Part of a small language model's weights.
Architecture: learned positions, biases, tied embeddings.
Training: a variant of SOAP for these matrices, 3492 steps.
Each number is 500 + 50 x the weight over its row's rms, rounded and kept within 0 to 999. Layers, rows and columns count from 0. Numbers have three digits each. The size before them is the row's rms in percent of the matrix's.

# layer 4 attention value, 128x128, rms 0.16, rows 113-127, columns 0-127
090:494547455445539522356472439519419476451484491488526491539434583523537469618414561511470535588521439505436488484439483443493462497487524576511584461507466487516358457512539563506510440416485434455568515485446478571496382543493488521542573445542471517507554455448485557571461499495543544554566499565510505446495521529504446530563432494461453544483450471467574483573471597438563537543592
098:429535569405508428534482590438531492539605457595476569470485575513507565392433518503489468524483493540505449453543466473480456448537423448477469529527463438570505567538368505489480466470546531560499453547495475441549533462574498536492494512580477546469522432464491562425536427554489469538406519452602493544467461460537624487542448578539489460546421554462484496575537441458504562436516
094:493561461546518484526549448536461574426471551490564459512463494515475547490477469483545511522481499504560474483493579568524472470455561526530625503440521513510516519372505487589508522544528458489495624508455520655541513500410517467464589536502518470495452570501377438534451554523521555478503600499444510463467469526490511511537575501460505598466503337472481467387487579496565482574464
084:506489462493567478477528470518552550480543456432540477469552361468539531472487490504556417377475496528579494578540444624489533529563458504500480569475530492438532450519474506399522536616440483529488460446512483584547467484575544543506534536444542509539477552483541509514444648444450436506399461511491495408513558465463483415494464526590520539538498512504488484518491380539509473518623
104:514537570517613496472564581453507563521512452442478517488527471581429566425524475528501497496548495523544471488508478429487539559653503490490469465451505469466536471492530527457447493556409486485512447500427520469517448513449520615466426530354533507487460527472525561448333560435516554520481461501490566529520568522501510353512486516433532577549501534527577587560477434520509511539492
088:506500424530541468476436557469575531480562489498525570576458421473429554552509557541444577498579482457536428484512432411505491542564412479426516456530480447476402450531446555473451471555397559537502473545426447536495526525485506530508476527427425499502543463586493466508422554545511507471441445498489481424462468563521495411476459423414483535529535448665455534538577516538549527536424
095:526530566506435550453526532490427489486472375531517470484498498460602553413441510486483523501500463593478470565463427455450545694499476543444544580525368451477501533550503583506504464478503553426521492491466472533486481509522379512491542496457589555593546488484474565611510584495544540535601504529421499439538477529497489502519492412503488550577501485434505541532459526507564501503527
085:478476475493549574484525546493453469543518445424539535536545528439484525499530567595495510514460506467499398497445577478546479489623439541528462492569577472534513569493496477529529459460502527381465606431508415464459586476464532472420449489509435542518666480569565455462484457512550499436487399448461586507575527535487477443485417578416496554473530520585492542535501437507453478494456
087:504513538490496536561487453552449507490563452516495468543494529493523526424527448502475484537462502533449471452453475491316611581612568566544444557439520463536547533496483531540514471499425429449483485538478540579501538535399461524522495524407553515513387498516500591507468605434531464455550592467520490445554385492496446425492555537549519540569508580493517503548440462447579485497561
079:585472336484565413553522445445522497476492501470466428514515507511428464475547494461516554501488493505496528512551566546449540448554584618481493533527446505409497440459417404511534566506417519428502527528476499605595519494526569533413504521425464556514579561560492498467385478452486458558547607496498502484481541504480469389488419535459557512540542480500553533454498444443558506469518
098:477524551413507531538568488501470479636571481463500466471527565414493440458548458468533432519589497512489540417456501531504558488495436529400437428406560568517458534553445457500568505487537553504464444453648471537533514499526465490424442422449524538573508485513503472472460486479505395545541545504542498557565497425383543514485518481478475495490610546460529413546525388560505517442516
098:614422541492512523511512433514501493506486568452417540501541432559481521568423475517552543407495489527390525460509538516532584464495476524456499597558527521439477480417491511561414462382609453473525491384577473513496508387528453574541503514477503508459533510454625536475512473452518548525478454483471487467422529446516454473589494480492463413517536527516471563437435504532380478517568
090:493577399434483490468496458442377523472441346472467486507473494401538522514556467513548651510476462509454567530533496512541487501499439453458531543427480532404446442479480507483505496537509499509499589486423466432515432430447519408557481460436479487490542484521485564528480505546538391587504466487528467519563438486590543511444524644487523553521428504501478522548530494569564481573484
102:425500534507454515571534562443536491572564484486483460455576473576495455427441444445441501458483445551466441485500554516566521552404525479514430522444414559452582490533478438546514503554539553545555423546479620484437471512425521456580519527540481420546423440492438495495549480508513466419543551516501461547406441444465586585515586487604617457545490546522499524517488558470500525463552
100:490481539449463554523504422485474521472516462486515455406586414458555526506529441526540602465557450511453503439530422519465481595571560448452467467515488540441466406567550547470512565463413606503459475577580546616445482480466413513529452418426537507523530499588520571497539570422506524561522527448463393538489387577543494531446490479502505459514528587521475552538472535479476481459514
# layer 4 attention output (transposed), 128x128, rms 0.14, rows 113-127, columns 0-127
113:563464555473432470582504563524541440579461522532559563458465477546446556427574512480460468500414477480533450588584599608475519399524452528530552522449507537467567466588485479510460540478450488548442417442527452545462623516530476487418465532479511480476537453509519502473455432461437439456429488478441404535506468492502511455529503537520582497536459547441484553497606499576433471403573
111:539505417501376524502541498538519473483398483414518383540467410497538433555548542482457530427586445532423515442434522557525530627502542518475488524539532540517519435470572535462537561418432583437472554431472511577489441520442434487483495498461490422532460592586529520516449524494481508517563485604458537595536424502448438469443437505458534553486490466534531526435469481511463474573514
106:542466620529510549524479410435423443538507515535501518462571524489520479570472485587468436529494564538564530474522500487562493394497543502499444443541497523478444488622488470516470491569377482525504436548535541390469479439540491596501485515519525487454582465466512468484484506469587643488409500487586433505462551458517490587550445474523436500579532559490506514634520462505517479425559
101:538474522500503544533426495465585466540538483496507533420545455549486419511389548421508582538432476495494536584433565379467562499457473468490421511504421505505489515415481496554489429476529502523502499544525574484352513578541440511576533406527538465533503443530424582431491487477513509488615460530522476492507541451584557553510543522495445539481530579559437525508483615534463487471394
115:498553478469493511484476608491582421469539461523516549485522469434518468534532494444528497540513514510451559545485445519445504469444429464478466502614510577453535565472451550485554453535547527499529570502618383542513461487591449542508592559594501527554433480469539551519591521532442460559432478462428501488538436500560556529591559559555480475462516578496502377451367505567478556475507
106:528590494495486523473546538484457503494477558466446471454532538506502411466506581488511489515385478489534522505472454571433497436409584494474397500502518529445549546352479525445499513483557432520391519478574569521512513485490555456502442509547552542573511515432584532554542529483424408581545508498523488517518547474568538471529581598575482421443527513410469404455394510566467508487566
107:510542534480542466481501532495538481506517510505514504522463377475462511507575523389529469610416579492527466542589558540485512366422433500540489376446488480398490462611479465538463494529409441583529502514542536470509482540467529572474504504539525599454494455521480544468570482442517421415444454609453406444495429531501427431477555510495571504511429533526507466507585488524476508508532
102:472478501424517451535476514443479612455564497463562451504430573527515513452479461548537459364524569536540543534386456521488556535507533463507496552532485580534419470416482509504488525545540398574610432525493536587540511479484459497574581586516553442435515578511510557546591525496442484584464481573454466479505469531503586422497542533569523443474421529515484431492546504396497450480519
103:514499461451497514427497532523479535533484497521475671444444399479433520486515477444549522469490538455503484496535507417579536453426457494513579427528422556450536532624474443474472471572549506491576532492531530502481479477633540483435594499584463615503526516491459522516567550533520607564469452543559480501389527512504557545532424581518586474475439461503456522513441497528514534465438
092:416520577539432575392489524496465517539520497494589525518553474491523527493469534525521429455542459483501524575483523492502516493499498450516471454457490497551414494513522508501439361549576495578485338584469412481421493497572445576519562526491479422590474380424480509508576510509482604500441391415531486543478509468485581506566505541550514532487447515448513535499452536525401497489455
111:500466425536467536445556551498520582425477512510514571515411412513548519556461503426555512397579435491516491503578479452442483588540472495579527513473508409426501472422495568431484485525586536507542489514424476507522545443497574560556444551478478472485469484534533520501535449428533509573517525458553565478458480453531484475529517450453555583442314468509559611541463596448477479528533
110:410575452474484536505547561424539552459519412401551538491510592488524482422537528493457379473502494496596508529476533450544372494543461428526450487417521482594559446532518443475530446493462575534600455539507501551511560616525523389464563474502537458491505514501421507492525493552495460508480495426522568523569467519478552415495379446470496511492446441512439516519551579452480494477428
097:531312448477427512492529533580538554566552541496496513447454570508410516553450582526473488528473513540497456446427455544524467471468469493518470507501442575543506527459460460496530465487470528527514495489543471528520535470451401502554503578512559494532436491515496460511551483449555511320579452599486431595432500472507485504558536501508444513512425543512500474551526409540477578438639
125:559463448590514507488456478504573504469400520560475564530489471385485487568555500502534469526477537450491611444506488474489480587492566561493587457572481382501453443517541497511506516475482588396369586485469505477594406497558489551485496464487435508541511532552501491486398551470613538499529527471481489525465485519498517571483465533401460559422484437443551587484543416509515557493450
108:469497464536474508437505591546493550530536470544457538549490559538411523533439556391578465564514573508485444562504476409477516461415478528530589401439392462547555613510443462567448541554586504486506449512384490393534530429499538457521536550522508583536400523434514535553574521512491502447550511574526543508460551494530507507532492506520502368465426475478466510467439512515507497511436
# layer 4 MLP up, 512x128, rms 0.152, rows 0-39, columns 0-127
107:504390530515536557469536551559515460431388515509505443470496483474427538586534454526441492495498411451462567440492561553566452509532581560568533523604537453500481542529534526475481527496382547534508522398439486525452473542499448506497553534543507551500368510551479509440455533459575507486410508528449461610459496477492499475462529518529529416437498461510529519472631491595625511515549
105:557500496426510549502525588503443470511480545491528463602387516582507496489492518455529394511472545471528439594546515524439514537452550543422486423520368468506571559515562505479558488452523468505500481458620560441492488590428482613480491535456434587491497528482512464452573513491496423517534460519495502436502525516522459497540587587524450514583559436504461406507432489392435541554483
088:522551554553429456514471476430532521539481463420568501532474420501515507534550570542523517557409496479509514570453415512522463452517555503509498488481463443626499534538476458547484443579550503548585491479516328441469444495490499448582539454521507353474476604550601513529502553405379505511526489621431561561483535526525415492537485502535497554498505450469508503556484531506497504531493
089:469489465397461520405517503557477561534489451464533547506524520471620550466500481448512537465419543470441520444580500553510448529591470468413477498541481462477498468510532459450532556515586463515548624498504534483432584392523492668409533540523546543506472517579525548517546454374545527552509500447544527495457514442422551490513558513450432477468443448601536470488562486521441493460495
123:559488441493535449534467577457407520501473474577458441537446434511512487413492537473566547467525471472546557572501503458497402482444504585470444503507459473423514393500523560499483497470550526507544424494463478458449507471533680528483430405567526553481487614552528589416451519494443498493542522458453505433515556480575514537440411482496497486424557490523624499428515491430443470532500
099:480447528494510526473490538486462488524566461438548557483552516546555504544492535566453508527478482486449603475471402516498514459587533499469475471462571506607483525500531592445530418578610517485566452509566528621497408531505588586502502420478459388375504513366536487568450610442477508571464499465468475550483518578494461539434431457474497497553528440541513509487486470519534479541448
109:684437546568517457402532437524550529448469471472472575464553540450542525450560470535557520401473555478516510497485503432454449506462539534550418548516490510419480525445500448497581529574465471551515435527540503477447523576537498497455526540527480504470500427482554576467501456471539523509570527473509473368588542491491520510466545569552438491396507466516490499557489605374423550443535
083:420560384462462500403540543469557456563510505560539464494471504549531431426512456460504523425450530521519519580560508486505373493500492439518500560444458497548537550504585508546523555483511492558472522561470493511524504514541582496473555519482494566510522440549452498448463576580500483521541542507485471419526339554556514445440461474489497487348401395458468520429459607441497510481475
101:538488516486554414506520456587603479552526427479501398527615513458504473514536496540614466534477532497572472471477486546525346439553461507435478575535492467598494422482586507491493525525643479520582510576475456527451482522475431421407470471501509494515536513553544485536555431550481466431418487431530529483492459566537485439491468447466418430489531573531452472484518548528455465530439
098:469519480427569554482466549557561447523542529550496487432521526488537524473534560442563527514530430498458471507537494517599497536387490591490487600455425519563457489529530490602428516482400500385526515480547456529437517423502466593496592502508474424482528444656463477435487501484534501510540496447562537434511469467464492410571470493517497408438466550553557485519497458489560393504413
091:495499447417509513452535504410469561512521456508493425438436476446568576464511467464441418455432536573504387505575571429601413542480503506466484535534459534497596584480498594497551532485426441510530599571509474458493515497406557444424620471514496453526462443472485570506454520410434525461524622544519531430496511508496419479497569521578477491462501507519522509485512454453575458509486
137:580500497517468504502436469471477471539525490508424520500562521456465552508477518458470481546474538468515508416405593456473556541585512553523458456434431517456619544524515403525487502444444499481499521515390538411603591424547373544476531543522528561574505447537544537538576446501436450518501477556556438494518490551492453402522558523419497518550497458426555477529449455518588533486378
107:470455455484529501487533458578525445455636477581469502492547547495452518535555503484513540497413496605501526515583490558522495490478507483445506516487366495418596446523494483499456559496517571526467517499556449488427452472601476433531654536456498536495495576446576513494507426486511476502512510475418563460399457489460539578507497556560528418498522443551408408509449425547482536488600
088:411470472491570481511512539410417475535510508468515495417425492488608452474494417435463477441581503565505505458538551515447558539426534500543499478558553424428496380489447531574510481567481505529623457540507434504450472452536443502458577455505518384470484496442446570548512518475510498620534507552501518442558546587533428441588543377540536513454503531513560489525513525475518470564534
089:506592500442533449550556509545514476426489501449426583578614460547430421532571469527441508489467452441476464520502506604524486479518408398446553512380482604426537518515479475456480481438511497529565518453540545543482559524488482606511457564505522497526497595469487524590499477450393380559512568451535512503544472507475481488462474448547414543548491523448453542498471553517436575519553
081:437543456490516554493441431398593418498499496577455471599452498536540504551578449517510478540459582398368421586481524523503530533498567498520514518536614402515558596558437470437496583579480469484441510545515475504531589454495505492505478480459408473518474488497532576454487489499485482465647529567554500428437523487531476488545457490534520550551590464523480482473536486583488503526522
075:544409577490576419630503584407493454520557566411457481510529530537436506405502487508511536512508565559506532547456565503487587478503547518501419562496506476457492402580396495537454391505514430399508488487480539499599489474468503514457502436540481433466552578508525516540527515518472360470485497426525496481492488547504486424464575428531437513497447459484535483531433401502568525509468
109:520509533460531592473506444494500506424404529438437513490519459390443557463492522531429434465431486539517541493585582451497602524476564493492467447488514453573450550535539452473547514485545438496552575522482479449557422521470489588492450489490592531475548553576476554475503510456601480446409468497442582525511468462507483601458484640514452393531502507576518445453513458445557601504496
097:543405512478631460537479521488414491532503579489394428457481528485390519518523487531457553532508461550551510456427425488528518536467575478457365465510523510452480577481524536489517563550421552576490425528482550498470545446485500498552429399534464514447408526476537487538515590423549413590525545548528451469580607537464497501464586454456533477488473451456463502531526462449503512535582
082:505479486536458521478488452428464488578490472414519515569543519500527636492463494505536479473480497549413553553462508513417535515523505605545537546480520434563589378468517491430468517513383483600487436516498501414487542439444429543508482438516453555454448412409461545426474512494538565475497449418466500487510408572508459523535581527497465514539474535536472561528513496483597545522357
087:584475529602488475523549524483464511573510574422465581425524496499526544489561485501505524522556520486443483498467577520526499533404467463458473466482519616531437572397489527461425498499482457461447606486568437485509478397499596510515442506536479494584541408566451516424547392422444458384555540430459502504481546521517470540537488488478454486467462519507476502625388494453505536547542
104:516414548442498567548536469559420467492449472477532526507436597454520556529488483445573455507479557430567550501450554501500480568443505506508503510410458514454504472597531500491528524453552523530523506494536445412550504533444481471521512418366559480535519497410585477453419534483505590535485543418494524401389528486500475514524479473501488497517568398528545449576533446544486564581343
091:447531452436570501562466578516488518563539456493553526464374446551429502504457505451466520401518512444587557439469500460465506530394487545462563388497481539538540569482514562567416532539467522605534522493458583507532565502494504490403518521555591396508488456497481483467538445516464514506433487450448553492554440586493494465520468480498539529379529483423527519460445634520537569525465
107:463390472521474493457544437399489627490578568557539480529488417501375483436536444563515626492563482490521474527554549534563534490445594556509481511482457491509535495466605434506411522436529537564462534433498511579374470515499576418486555491499382538433484519494495533499496491492478580476626488575444519461531494496520480472500494488442491401470532488491545482452538513456503495519474
110:457457509492540567500454477552503460453514552435490429514575505577418471518487598504471519512497536449516537514470546489520537518441501636501469464489530433558510509518533431504571455563480470462561480464515453445416509533445466595484456518600509506467366505472452627488578471524501427421500544660588546488444481496459469440514514549464565476540490453480437428521553488549585536481416
094:557467548490558485479501368499523447467550427567602492572522555522531521460514645500583524462423534521460524422510524474455513433495506476543406464538559552582494452541423483493507400467449526505466513503579510522516499489481437550482646535520518505494472453534504569459572429555435487460492551413505532498532384476509515397359484492503494537435487521493573514548544493447520497524531
113:562453535384451502458549456438454529438509506508473564458459527469387523534482515581469514539459540499449446622416439538477511460502423514443511498458548559492648511531507559589470497546532532445436635536443494446509520446485455477565494482491535518580514527487412434556505510424474498528496427659513525582429498563475524511487576533510519499446539470503496566516573467534510550500507
096:595464558517398510515518555469442500580537529527470486460483502591447440450533508498631513519504511476551519637491512529493589499490494517522371442428507530544562518573522507571468481509643523462460488470533527484544464439507581426562487432481479445431472500473537455567533524425491436453556502479485431594431527467571441477456482470486408462427527539450451498529552428467492520557436
105:486508435480503468507458538411446513414477496503448566551403519477510475570594540472524585494559435440466635519540489531574506486447557507509453522546442518529523469500528461387504563514415532533446552478489355444427510494535453431505593525420549508524477422505477469593543509433488472425547520591461390511506491525466442502469427440484474523572437540465459522501475582508473473559541
113:549538548618498577453475473459561546544464489539410459476502372504525619484492478525515455514512484508531510518571515471590512465565533540463556547459472522409466466533534597505588360531516533434431489484478490473480469414522422525537513440556532443526483450566476426481537497426447513529433549472475463463471469504393594523547433558527414491535521448561452391550449546486508478486517
103:516500519482498370566455484421582518573547516460453496471409406520527521546501520466557486568482488426523505548467615542539480515529450542546495471526498458500531544515547496490531569427474510477645478587430517419414509597488405507475454555463453500545569491467475580545541389546422515429439426535569493455437538501546504445553475543462533506522456457430498437577480546462536491553518
093:594548486608531471385538418572547456362509531497583492518563467435455433450473486424460490564455596454485607493488546575425557530540538502466455500496468448566472499555514518450510461475581478499555491428509554386515525470453525470402531500457515530473473511490423460489515473486495533507470535525528513397528421530504517495447478475513480448538513476430524417492636553589472561488494
090:583594569483514495493484478464556477491542511493543548510458558466520506486465541437401435559460463461498534514403489471419487394382551459496509538513568513504550482461440602465594545382543592478471508453455551540464461397491531522527595495463411539566553424480534476479521503471482471493534581593510549503457491494469463429522496538498465397513608557514456434506454545535425477526554
086:491476493534472565537514441498535436556469486481465524514419472569462502499462584494577477589399501502500472567425497523519582448556458484437438523476381445436634482582482472497532565521605496547411525441460525451551512491489570492476595528431485495558563490402526540541478481469469459464553559469518519548486476408513525460493518543335450469401428540529503507493555534548494479528530
094:519499494562515540428429473482487460529530542501476520544560485520442495458561438579472515482462539462585492535542503522568551490524408487500551544529549550511417452456459649565442533500404547533510462440456495469416489548527498552457534487575458471439452506519408514425448436520529486562505596546482505517507518408537433533502490471484479356380472549558567655506479492513564538513516
086:484577427490551437430426465430440480375515404444514531486474545471507437449474415471480453440490511479594566436530467564426478530510548567505479514532398587536602519574403512420496548447507437473593476542415558422516515567467473448502519570449527516491527499497547460436477461495488498566516573565515506433543414545497534489495535525556553499396495543567489512508470560522443451467526
093:565525495482414483523591518536497503418546561401547555437424442558538444494447456570408389472533560517509489509455483573534507562535437378487515570458502580561506506549415474408493479538512469550602542562392545464428548508452528482476520519492570522512561532541440476539405471487529527474412448514507466467451462475529555407418582523472433521482513456465487511570509497511474515565493
082:506428517486507498523501505557513606600469455486549505495496473622395483421556503557491442552546422492563510579410488455516483519528457505484552513484430603469553416517474489525438467446458436562518531417508468526531469435480474520629498561542521587557471445539495487473424563440435436542520502542534493566521501476586507500596488380611471508508471510554497428512522463485471581449531
134:450501573524598563579532639561466401575494514427474488476434490433479444484509502500500501520445494551516451560529481463470461555530440564511492468344553465525541446532554539494473513547566618483548449528493423510548518523496581494587403457482533516498524493476561458564451461418525475371482576492506481445486521412505454434519482483511555477516484464551455524530387434486517521540453
090:423493450589424525485482512479451501579487486515366569538483399533566492439509472478473602535479503535376464471546392564461478492504493495539587483523511488544535478513477511485510562466549465554511450518566493463465549493453427460478417498464481557468513424408529495517565503508455497552487443506528475509486464478543342569598421505570489483481521421475554434426462537418529553604503
# layer 4 MLP down (transposed), 512x128, rms 0.135, rows 0-38, columns 0-127
105:490490454547491460483491530434566537427604537464446409507583514536459589493474501431534421460467518383475528480473487468498558394430482477383514473446526497547528528511473507589471472523558473535588502536451408540520560443462483564460598591532542400491522501504459596419561516523503507406524425550487521461515563578456473513499542522430449453491457539500515421604543531469515468541477
112:567469482414446522509530620509511506505507504560459528422532421518571463578458382586449554561505528413347565579523476491562584455441469404534477524521482412484463577457493515496461454596474511471480469474564485505503505462538469569485533522449419498514538489542480588470539412432503497479567454510509417601499492398490577487503496471464525485408487554475521502508514523489430543529518
089:446513512493516528500462573392474389497541479544488500518523571443576538479470495529489512475512507530588540491516480489593576507530441534518518504464526468505515476441511596508572530419420518509457461514421560412582468443495488492488413484478477487457426500502508463531480432599593425461511478494563467505612474518436555537453391468470445505357523535511454573497485653448538465568503
099:392461482480515468567608454445558482605519433461585436557479545460507465451492494410450491511434442567406533465533483502549436533522481499513488429476542553516584589522453520574534509544515419451570593474530481507496574462396604483505504497526524444518580458422534541542582450499555522551472445521554500549495472499497503504427483525418490477448515454589451559515600514545472435427482
115:450396523507482482581466461507531553495536476494442429509541464485477510464523407527551620473480552506509518536472541577457404386484563554451521500517558494469477465482446458518498511494529496505531550503558587522530463465398452483467554599453539434534525545511404535517568531510512579561414474526531480576553603502415583580492455549467508575588469477440554519402571579458437468516515
108:485448487431585487517510616387545565462480398531450514473493543457477556499637497448483509397546578406495570437455475593530582521535563480486450462417515491567504568528478526497561506495409520502466507494517411448454450502488474565516449459578483494519457468545501523574525446461506438491457491505559471469522486426545510514588519465526442539511526580497468503527430420413380468454527
100:446462454485617480424466593483486544452520470511525440496489528538436513528496482543444434414474597399496496512521536558562405494482438508519505504496505566495543491546494552446536491453476511383564484605468567495408443485586576607509445502522493417571457484430529493467475598549417438454580548548499563466395499509487531524514424525579507477485524421424576488510555493528493504502468
083:448505602524488489456521512465442446478462445515622460483453435507531396513518536534484461528535469508522453467559497492537495541476511529576502403489480608563459446460445559524470561410525590456525457516455609585574453541464576463618506524470480497490506510467389473468410596464494549466427554558520547480448533536591457513497442465560471501580532589510452509536503571501507465477587
109:442507470606494563547540579555468564563448453512529580584506433513482505574442486473471560549540585442584484495526425490456538551521545553509490464530580533515552517453486482571365535465496446492494516538517438579539543446441566613383490477552552497517496579518479515524425458457538431495486455541529499562511493428482545473487635479535407538504411477467453569483517556510453476551521
094:551604408580493555541504472551447497455497513493560558481429537537526485547607560560520562446420502510484440486406487513544450517466552542487513493529528476515537523494531403442477503494484468410541513438505496525415508485501400459504465425575432431498555535523538510530476507503443439601437406637508571473531365526516498513538510559420486510488418523494555536494517505448424577415480
090:543521594534459571483453464505495543498509425491385537427520489519446493513512551599445549522515526565472471526499483454500540470588452549464547527516566477464583504493527528513470379568568458386407579503476520472456504506488474534493540346456544470361505445534487440602573482490505512430528471546395468474443585479464523524572512558471439518545461586474529537456523454516514460509525
126:547501471457589457453580422518504508377454492443515436485498528536519481400489557532535506442380411517579446629485475484496507431545513476517488412466521452448444518500535558508481501450486600506462524503483424517438413501479499515582458428489445492452488569479510522529432607542523475472432476480483447477459485538589501530444451580540384520465483477573438478594516439469490436449550
105:481516446557566499511497527425396525449492519499500503459460439528478361552559483482540630562558513458538517529500462586546517474482504527493491518404489602543486526402483512454530470538499539471577449495393462444463546507510571598551566507475550476527480473517542570526470495484545438495513587540557459441561470443450526490542443419525536490419464499502545563424599490484565443497640
090:480441427489414476500513411553565544510463427498549510572498492465507460480491534630474502578412496430475417548486459462544542539470524523454541538415445484563423506535589471461515425564519432429383562421491437563514500498574510474584462473550525538526565536512539482540383542507524421477493572518436563575452384470513446575506515428512486496533493455519534515453426468469489490457530
104:447507550384452426506490487511554517487484580451549518476469500523468544561635489480471477463525565573539553520504509498504549532533462535524493515538521513540459522514564475495504612554515456540463515542443572519623552489502409407458558561421503419592504519446426537479485395508451579549430472508492530419499420545455493543536490468510578396456424490498531520474516486543398471609563
079:595479545416431513538380421515541524521550499511534449494547443473525577431524498417427511522541469535530493425580530456469521549508539604621458478527540475493467419464498432532478497517510479462462495511479471511559446423590439534467493590571495555491481492487479472534371538551498425471486482410532502505448382513498453479442573476474548526568511595471496529476532394479512416500415
078:598558459439449452526537512479531472546564499545550486517481346492497478474500502493507437439418457582496383521382490500486468503535550489533553590506512517546424538543555505495576567605459520585465524528473440546486486422648525383583520526471527545451571533428489466491481431434512396437460482472521536460418466492559521499545539561450469489541502531458526523512488463510527466513474
105:442477565512422457485534488490441500452462551585574599564515454456556581463448529453420441400607590530468465526536460483456520508516539485653495449511527507550515449541511468574460488525510551429497458573549504529420486528471422546474451551470512497565529506481392523541517543459498547492499503576496491512512481508505353454445521450503563473544509553469594506428434390528582498493515
096:392478531461395539547498495438525546490564540476486488377554553592584436508511564316532390460474527505487486518501515546511464533426450493506455521609501520511544522426482397530473510473586486518502506488505503491444473506502472515471553541529502516512409498519518539539532368515511535500520492463512499414520407492425592521517550533491429425521472520480499542457498602585427569490499
083:497514476483498467494537494473518501463457508534441498414505523505535469625580489426594457447483463405487550452520576499574528572524442441493318402450477557479472544519450443571451488492542487484462461533483499501522472532506561485491537501489477497507451562507492515602528485464350497448433507414557564382474495471485448447463451521397460475471520541484442540554519470554393512503576
090:524540429532435425530526482544512598433440470485366418524547453512434586464448511552417480502488458521482417526491440467565435461555547475489570532563494512499473527549452437540570523472487527485579555515525554456432503496525428579479418526430523517498536531579539489517446560489460522515472323470417468567534468486537532532466464410602460465557504538480510492488441587475482519461564
106:506474527550523557553473513490515498473480467497458473552557511441548548506443394605509412469510419450381437398480497440469560520499552430421477475485495418518559579483447508524522437521586499480513428512538518564516460463531510505606377545421478538557554485527522606558604513461501527533506447454515437593491504481514577400490522563504527455523488465519499586498429553468462575511562
095:517523467554515443437488469520521446528522452469478460539507536474513515471447582432455554594450516527489573519445459520451501514458521464559484496516531520480471361526546527457509574387526550450479506514540564511536550505480424500564441491428513489492394629454519483537459463523537480430514580601455531531589521493573527531499623546436547480497541540550576559468366418415569532502543
101:546491522512463527522552490466484534503489507445433461406538508504562512504525464467559589452598537531529444437486449583585501581471494589597514518503490581510562479488559376426441526477529508475549427387521525516499501504503470473452486545467443407526443418513454563530529516544540628567527459399517461515566501571495490503473495546478414543456425592423456483484442433571461432520492
113:542524464510502532465606635526586510525465497408499511492538471483469564559471486515563472406423509500525546543447479512459479557532410418512515555500525480385533449503428466423583506492551496454447541569535410470410422437474547533537489505459480504400490553508497465526487553479476525569507493442482469464503540494568500505410502470502448465516486560485435355527577407491560439540602
094:505483509483553424484567495524538465474546511520368485515546505444608583496415527411534528473521466418435606466445540507478504538556528532547541483449465500591580559451490524510538439482486408429513469398563561590517446572525460524470496542546499497505557418374579485480515426529497554490433447458487484504577457459500471469533611521537521519419579474529498512443524472456438440502445
101:406484459563414436461457517448544522463507599484563619541431590499514518496523506468542555519561481594498505454516386401519511496480523463484491444591443470504481473391549492512545525570560528495408435505505514475533458554466526604545516514510444460522540575495464443474433518417505555504625503525477534531560438463563494532508593430550507445596535444485462430514583516513481506473538
101:540421483556515527525497469503483538564551378504559505547515540413585502540510484456531514468526490473491515485568513404422548562543525526470486589567549498570489587470446527450522480386495494491423475517535418487533582482545563567413362511554506511554563409565578562490561502512506514592580495516485489579549527513527573489486439485530538560468427385476484555508493545434529481471442
103:491498561492567552497463516412524546609502478500447430571520520475524570540507455489540510590493519469468323472500476549504511479552414521499489420513550391653481428391488506469557524538530550582439531505504467530509502557463514484538512556536516526557450465501489536538465519531543489483552474417541388543489607469543447415556569455465449466445521459462537521525520591458515531507569
112:480523503485433605549543494486470508562480436413493393405464373466461520463548470511514528488579420473455494440502491501538413529524462513513597485539535564435478485489498486424554461425490594518495496510519526442470496415504452563466458467506539474439607541529527493495587421502467494532394515514499519470548540530430459522494384504552518456610524453569537613533494488574473507590567
113:587469473478566469511587567493501580514481396585461451519506547572556440527551413584474570468488544567485428444533484528496449419438549514509443455469518449510507509590386529592428452506427511349527510557476549471464524491401499420551485440499460465503501532469480502485535531495551537480513501553496436557490527447535539471483380479471502548499512565564553442405543489518496517458587
098:504443482533470509486441336516444374552561518522526493423520498411472533515473488469488536490465551546580490521402464520570466552474554546480557541517514539504571459514546582480549436555545501562524568481467441453509469531579454391588479528527485564422495499477455537472522473504442451533483499522500423443430530453449710534501456469419527554518499522489427455490503531478459530483505
092:486498444461496513473507487464534575492487518547618475539574526652426466495461558441564476506506505612447588539438511475479555509557489476395549520407449513447482492506464505507470510388527474485479488519437489477495455582483482518486555501547452592447477525629515505454487521520465532398558490492434552467512449573524539427522509510534483604526438425513470423485443606478575537529588
091:532446471544482487550516524557405479436449494434504461452415593496478467397468555467518423479527491465500529474386493583434493483523471601454500527444484461414603481464493556540522470503522522563522517474479430490449513485452449495442543496505506464476481529408447507493489451463625522545490640583518619504507464512471456585463527502431462502441568433467490483485493598533449585600531
099:565467509420442584466574626523442546412559453492379490504431522474527469458601502573483502591519498463552509550408416521513472476543595553478522467488560439505494468500439538515495493535451475532524533481523552441428481475525493530519509457547434444400512503534448448545515454517400483569578460500531460493585557476484546556518440541436414459599512566433515448530452446477477579459513
085:543517463459559484480437417457441549521604447490427499543594469449471503385534649484540459550360525529578511513520537520510447482516488463428456530612482531456652531531506451510587485543487510462486488508437544561503460449496480486450519581498440413506552494556537542516507511489466510551426441516532440487455514480419556517450409514551473444469528476548593508480518505491558487419496
089:523441527553507523487454451486507468475506437446558429436522498407393579468471491443503601428562434449439528465471441493507488556467489464509543528503548511528494470587465458387547494452497535509462397512475478551521471522512510566546478442411407403521446481513552534481591535547472559488496508406502401548560487538534518481455437490574449492497515460586477556469501350575556435495425
090:453498486430478493490533524511434552547505552487450431536536562472506520563416434527553407561450550532523483447516487496436550406502487539533461436535458546564509513454441550488460557479491529458548448575516497513557561447529567407459468503520521510564565458455494457487544521532418586496529455620455404430555508375463496459503509508459446556587466606529453406508552494510483557359525
117:412444534522603429593506578468575428533497565503469482535520431475576559447422439466464529487496593540534511463429505541520424509529436532501525534564447468572577588561470461497527462478450511531561473467443587483490476490505494431409515568506611469502546452547519527491630495549543487514501439543471452526485472491455581428463447547439537442531401487410440466507548550549435488466491